{
  "num_hidden_layers": 13,
  "num_attention_heads": 5,
  "norm_eps": 1e-05,
  "init_std_qkv": 0.053,
  "init_std_o": 0.0658,
  "max_grad_norm": 1.0,
  "batch_tokens": [16384, 32768]
}
Each number is 128 + 24 x the weight over its row's rms, rounded and kept within 0 to 255. Layers, rows and columns count from 0. The size above them is the row's rms in percent of the matrix's.

# layer 5 MLP gate, 448x160, rms 0.076, rows 162-201, columns 0-79
size [102  98 105 102 100  93  98 100 104 102  98 105 102 103  95 109 110 107  97  91 104  95 102 104 101  99  93 103 102  90  98  85 105 104  95 102  93 109  95  98]
[[121 102 128 108 139 144  90 135  59 113 101 115 106 133 132 152 162  95 145 123 104 121 141 145 101 140 110  81 150 153 166 132 177 125 130 154  86 104 141 134 127 155 100 149 113 122 103 110 126  91  85  98 148 180 112 138 101 156  96 146 126 109 112 151 115 141  95 131 163 108 141 115 102 147 132 119 134 126 141  85]
 [111 176 152 138 124 174 125  77  88 120 107 168 193 135 112 148  86  79 149 101 143 104  95 153 151 142  91 128 152 136  97 173 100 152 126 122 150 142 138 138 104 138 176 133 122 133 156 146 101  76 134 134  91 136 133 138  90 130 129 158  90  99 115 125 132  97 115 176 159 149 139 139  84 163 109 141 104 124 114 103]
 [104 101 162 149 132  92 121 132  82 147 147 141 172 142 131 156 143 155 163 161 117  91 100 175  83 149 108 147  98  78  92 138 119 125 148 169 114 132 133 144 109 153  73 139 120 127 146 179 112 140 111  78 169  96 148 112 177 152 117 149 142 151 161 135 139 125 107 137  98 118  86 104 133  89 124 110 106 126 116  98]
 [115 157 104 112 154 102 154 158 138 120 162 144 148 152 172 110 165 140 124 143  97 143 121 102 144 155 157 120 174  97  99 128 138 169  95 116 177 100 142 129 109 105 106 124  89 144  99 130 148 138  90 105 111 146  87 167  83 152 167 145 110 139 130 159 109 143 120 121 102 101  94 185 141 139 157 141 109 126 132 115]
 [112 105 126 143 134 106 131 145  82 136 127 118 152 114 150 120 101 153 137 135 112  81 166 121 163  94 121 127 103 154 129 148 141 121 187 146 175 115 153 125 146 124 182 144 115 124 130 130  84 149 121  94 106 170 131 111 113 111 189  94 164 124 176 186 134 147 109 110 161 164 127 140 114 103 137 117  80 126 151 129]
 [161 167 136 189 134 115 132 124 120 102 112 103 158 138 136 111 103 116 118 110 123  84 141 136 181 120 119 138 169 108  98 139  92 131 122 111 122 117  90 126 117  94 167 136 140 164 141  94 149 161 155  84 108 121 132 146 123  92 131 203 157 109 109  60 112 127 120 118 122 142 154 148 110 150 136 124 151 148 141 113]
 [116 108 111 115 129 114 137 128 140 149 154  90 153  98 163 115 140 116 170 115 131 114 158 163 172 147 132 134 139 165  90 152 135 174 110 136 163 142 143 124 129  90 174 120 109 109 139 126 112 130 133 149  91 139 112 117 154 110  87 115  98 113  95 135 183 108 127 137 157 117 114 153 149 124 142 179 127 169 135 184]
 [124  83 176 143 126 134 136 114 125 129 156 142 143 152 147 154 101 116 140 134 114 210 113 187  85 172 144 141 182 175 120 128 115  89 151 154 130 119 129  92 184 102 127 132 143 138 135 107 170 148 174 107  86 108 131 177 122 122 101  76 155 151  96 121 135 106 145 127 114 104 151 120 134 169 124 133 130 140 149  89]
 [ 96  93 162 138 190 118 109 117 143 126 114 134 120 125 132 164 126 123 105 113 141 110 154 108 136  77 145 136 100 158 151 105 152 128 123 140 164 120 130  51 115 130  99 138  67 128 124 135 139 175 146  85 133 149 118 118 135 132 130 135 151 121  92 142  99 169 119 116 162 125 136 108 135 146 174 116 122 182 142 118]
 [139 155 119 132 126 104 120  80 109 101  84 104 108 138 147 140 172 106 140 130 149 130  90 133  88 103 119 107 139 100 145 152 127 147 110 137 127  75 115 119 160 141 121 156 120 134 147 136 164 105 147 128 123 113 110 103 141 123 143  94  78 173  96  98 165 127 109 146 164 112 117  93 132 123 118 121 137 130 137 106]
 [114 147 107 154 143 123 153 106 133 110 101 121 125 154 157 112 137 142 124 137 116 108 115 151 103 130  66 122 145 102 113 130 160 138  96 129 129  90 155 127 171 149 120 148  94 128 142 104 111 120 164 130 128 118 154 169 165 137 160 101  93 148 114 140 144 134 138  94 146 170 146 132 143 111 164 115 120  91 131 126]
 [126 145  67 116 107 142  85 105 151 160 120 103 133 111 128 141 113 105 173 113 115 136  97 143 150 157 121 164  74 161 123 168 159 171 159 153 115 158 111 124 127 106 142 145 157 156 112 115 104 146 124 145 149 156 138 106 124 178 142 121 126  97 153 116 145 130 111 155 127 122 148 138 131 127 103  99 131 156 118 154]
 [125  67 133 143 133 142 137 111 113 126 118 118 132 100  95 151 133  77 148 130 100 150  84 150  91 131  99 157 125 142 157 142 133 134  97 144 113 155 105 142 113 127 122  69 120 149 137 130 131 139 132 143 122 131 118 128 109 155 116  84 139 105 167 116 111 109 144 136  98 132 119 127  97 123 114 121 154 149 152 140]
 [ 96 112 141 168 132 113 143 100 137  96 128 138 127 102 109  71 119 140  92 124 181 131  84 112 113 111 135 131 121 117 181 146 130  95  77 120 164 125 131  96 164 139 107 136 122 160 167 130 158 145 149 116 175 168 162 116 131 136  99 127 169 138 113 162 120 105 102 114 117 119 124 132 129 123 171 128 131 136 122 123]
 [182 126 114 162  88 152 156 133 128 104 136  89 134 120 121 169 174 105 130 131 130 128 119 131 126  87 138 109 132 151 147 135 132 148 119 131 152 130 160 163 125 109 145 173 139 123 107  60 106 132 142  78 169 102 109 130 109 123 155  97 141 141 139 110  98 129 128 165 112 114 136 142 136 126 114 119 117 133  97 121]
 [132 138 161 153 136 150 154 111 111 176 105 146 147 146 191 126 105 131 136 145 151 146 123 102 142 125 125 120  99 155 132 136 134 125 107 123 142 165 106  87 172  94 114 100 120 169 146 111  75 170 158 119 137  95 140 137 147 107 160 118 145 102 114 122 145 157 122 176 149  94  88 111 132 137 160 118 109  85 105 120]
 [123 114 100 103 136 174 127  93 166 144 120 138 134 145  89 117 118 121 101 180 124 122 103 133 104 131 116 128 127 123 139 126 103 125 130  96 161 155 105 105 107 127 137 155 174  68 150 168 129 116 157 145 142 138 103 113 156  66  93 141 137 157 158  71 157 122 134 157  90 156  90 126 116 136 141 150 153 110 122 147]
 [128 113  70 156  99 112 157 172 117 144 153 124 172 124 106 108 101 158  92 117 147  89 114 175 152 130 113 102 146 124 122 108 136 133 166  97 112 142 121 108 174 106 155 136 107 113 117 157 170  96 112  73 114 112 118 148 145 139  99 156 156 127 149 114  92 109 102 146  71 155 108 137  96 101 118 127 151 121 143 102]
 [157 141 135 173 138 136 114 117 103 134 158  68 112 106 112 108  89  82 114  73 141  93 148 137 102 155 124 137 122 163 144  85 145 148 125 106 136 152 105 124 112 130 166  92 140 133 117 147 119 165 142 162 102 144 155 115 102 130 113 104 133 118 166 136 143  99 143 162 112 138 185 149 137 138 106 165 139 137 132  85]
 [ 91 120 121 159 117  85 111 118  87 150 124 139 107 132 102 126 144 119 122 111 118  92  92 158 139 127 124 122 128 121 130 110  84  95 120 120 132 142 176 156  94  97 127 153 159 104 104 146 117 162  86 113 133 141 133 131 129 148 117 138  81 139 136 136 128 112 118  78 117  99 113 130 173  86  72 132  91 120 128 118]
 [ 80 135 126 143 140 120 151 109 103 131 125 119  92 136  96 111 189 149 143 128 105 168 118 140 140 119  90 119 151 131 148 133 146 117 144 137 119 109 125 129 100 115 170 138 158 142  98 108 130 156 133 113 123 124 127  93 123 138 168  70 151 155 124 163 116  91 133 151 118 110 123 138 138 109 149 133  70 128 130 160]
 [131 150 140  84 112 130 126 109 106 135 164  76 109 177  77  84 106 162  92 153 115  81 122 123  78 148 120 151 144 126 141 153 126  87 134 157 158 125 136 159  75 121 105 145 143 123 133 127 185 149  90 112 107  89 148 126 128 141 110  68 172 158 140 156 140 134 152 142 102 128 148 131 145  98 109 140 123 157  93 159]
 [127 118 130 149 134  77 110 105 103  76  97  89 103  82 126 147 106  95 125 172  74 147 105 151 120 119 148 130  99 140 116 152 143 127 110 105 141 137 135 121 107 114 134 108 121 150 156 152 157 144 159 138 125 114 153 105 153 121 148  95 116 112 120 130 145  70 105 113 135 106 136  81  99 146 142 114 130  75 133  85]
 [166 142  99 155 183 118 115 129 101 151 148 108 173 122 155 107 135 122 136 106 104  78 100  73 130 171 121 135 113 131  86 105 167 132 149 136 102 126 126 121 102 129 160  97 106 127 122 114 123 141 126  91 122 132 164 118  65 160 100  91 136 121 147 137 126 128 154 154 100 145 128 166 104  99  94 142 160 140  97 158]
 [101 104  92 133 141  98 152 146 148  77 111 109 150 137 121 156 103 115 117 151 119 100 102 136 111 122 122 139 178 101 163 100 100  96  89 128 148 164 139 140 189 100 155 149 151 142 117 116 121 137 119 130 166 134 126 155 161 110 115 143 112 137 122 109  93 158 125 186  75 157 118 104  96 101 125  91 107  89 131 158]
 [ 97 131 129 154 148 109 136 117 155 124 123 157 136 154 146 133 165 153 115 148  94 135 136 120  95 148 119 162  90  81 124 113 127 140 137 175 135 118 112 114 148 114 157 116 133 106 111 141 136 115  88 105 129 116 162  96 130 113  90 130 181 106 173 117 133 132 141  75  92 110 103 156 107 147 133 128 121  82 110 141]
 [125 116 136 115  67 126 148 125 117  95 134  90 155  68 143 130 127 146 116 138 121 107 169 121 132 118 158 140 107 125 150 134 117 132  52  97 141 108 169 122 142 131 166 115  96 149 137 143 108 131 155 140  93 121 152 161 121  94 108 142  81 148 100 162 116 123 101 135 138 168 177 123 112  94 141 128 157 121 118 138]
 [153 163 113 145  97 144  92 138 130  82 122 149 106 122  67 127 127 137 124 129  95 121 111 145  93 133 161 164 106 151 134 144 171 178 128 158 120 114 104 136 124 144 108  95 132 115 157 117 169 135 103 107 108 152 122 112 103 154 109 112 150  94 148 101  83 115 142 112  90 138 149 132 103 162 134 103 155 152 121 182]
 [ 91 146 106 138 107  66 130 143 128 117 131 150 118 118 166 140 135 144 124 154 140 196 128 158  82 128 164  91 158  98 115 139 139 132 141 141 134 144 104  78 100 138 126 139 132 152 114 143 155 124  94 142 127 123 121 126  69 140 133 126 145 182  98 154 126 114 110 163 123 195 132 131 116 140 100 131 140 171 104  86]
 [112 136  94 124 103 159 116 149  90 111 168  85  99  98 132 119  66 174 101 130 159 149 127 138 122  98 108 178 109 139 137  73 161 130 139 117 150 102 159 112 186  97 131 155 127  96 100 148 147 110 122 149 149 112 116 104 102 128 145 111 131 101 116 116 151  88 118  78 125 120 126 131 108 144 150 110 103 173 169 100]
 [ 87 119 110 115  66 116 135 112 143 124 134 149  99 106 102 136 105 127 153 135 142 155 138 130 128 107 141 153 142 137 127 157 135  88 117 119 150 116 139 102 123 102  80 110 117 172 104 111 118  75 106 148 150 131 137 125 111 105 119 113 107 111  94 138 128  93 126  78 147 148 126 106 130 172 150 147 129 125 100 131]
 [130 129 153 146 139 158 158 143 140 205 133 119 146 117 142 153  70  97 131 159 154 137 163 138  51 122 161 146 142 127  92 138 122 115 133 136 135 131 130  53 143 143 124 167 123 168 140 104 153 100 177 157 131 132 112 166 147 134 172 142 102 161 137 140 131 148 102 172 109 163 131 106 155 137 143 107 119 133 128 144]
 [141 143 148 119 139 144 148 123 144 159 137 110 121 143 134 140 107 138 132  95 138 124 156 139 116 178 100 111 101  97 154 165 150 142 127 115 133 146 129 136 153 135  84 144 119 142 100 133 138 113 127 110 102 159 114 113 146 114 101 149 184 113 149 170 123 129 117  81 128  86 142 135 132  75 132 124 153 115 131 118]
 [ 74 147 120 120 131 156 198 135 140  62 165 146 161 151 122 198 134 127 129 100 154 106 108 141 115  81 124 105 133 137 109  80  98 128 158 109 109 134 153 102 155 140 132 118 172 137 140 125 136  87 120 127  95 156 111 154 195 120 148 140 119 172 138 146 124 131  94 136 104 154 158 110 191  85 145 113 132 137 116 129]
 [100 122  73 126 146 136 137 112 147 125 134 100 144 130 103 122 156  76 138 119 180 143 154 146 121 132  77 180 140 151 158 139 122 114 137 177 133 109 170  95 116 145 155 115 103  81 104 117 127 165  99 114 111 154 132 120 116 146 169 130  69  93 105 148 114 106  92 149 136 122 154 145 138 145 136 135 160 113 102 154]
 [152 143 141 140 151  76 115 111  99 136 140 167 135 136 116 172 161 153  66 154 118 150 123 180 117 107 101 136 141 146 142  87 145 162  96 106  76 102 141 130 104 132 103 142 158  62 110 118 149 109 120 140 139 104 111  80 108 131 135 107  90 130 131  80 125 137 147 117 144 126 134 144 142 129 134 126 116 136 149 142]
 [107 138 113 127 111 168 131 145 103 100 116 128 123 141 110 154 186 146 114 137 161 141 168 120 150 129 130 139 106 155 180 114 132 152 104  87 127  84 132 184 141 136 124 128 115 101  92 105 147  91 128 111 165 134 142  68 145 147 107 134 125 159 117  89 137 148 142 129  99 136 103 181 105 112  98 109 147 158 117 137]
 [ 99 163 118 149 168 123 114 160  74 149 127 123  90 112 113  94 182 130 113 115 159 104 112 125 154 110 126 129 132 106 139 137 143 111 165 138 102 139 122 114 147 137 111 164 186 131 116 133 141 126 129 154 132 147 139  80 127 145  91 122 113 112  97  99 120 117 141 104 113 112 108 185 120 158 138  59 116 108 152 115]
 [190 170 124 126 148 139 102 147 123 190 161  79 101 127  59 130 145 138 170 113 142 121 120 102 102  85 143 107 122 100 139 119  93 116 113 107  64 111 151 169 137 106  85 122 151 104 137 146 133 135 115 160 145 116 145 108 110 154 115 130  95 132 129 124 102 137 106 117 116 136 117 111 171 119 133 127 136 112 102 161]
 [107 168 137 160 160  99 123 170  49 136 119 101  86 111 148 125 151 132 139 130 129  85 119 116 108 152 128 200 134 159 121 183 151 174 123 147  94 149 122 153 126 133 152 171 142 100 150 132 197 147 131 155 130 156 138 108 107 139 134 148 118 129 106 136 114 106 145 120 102 127 112 103 136 118 119 132 130 138 154  91]]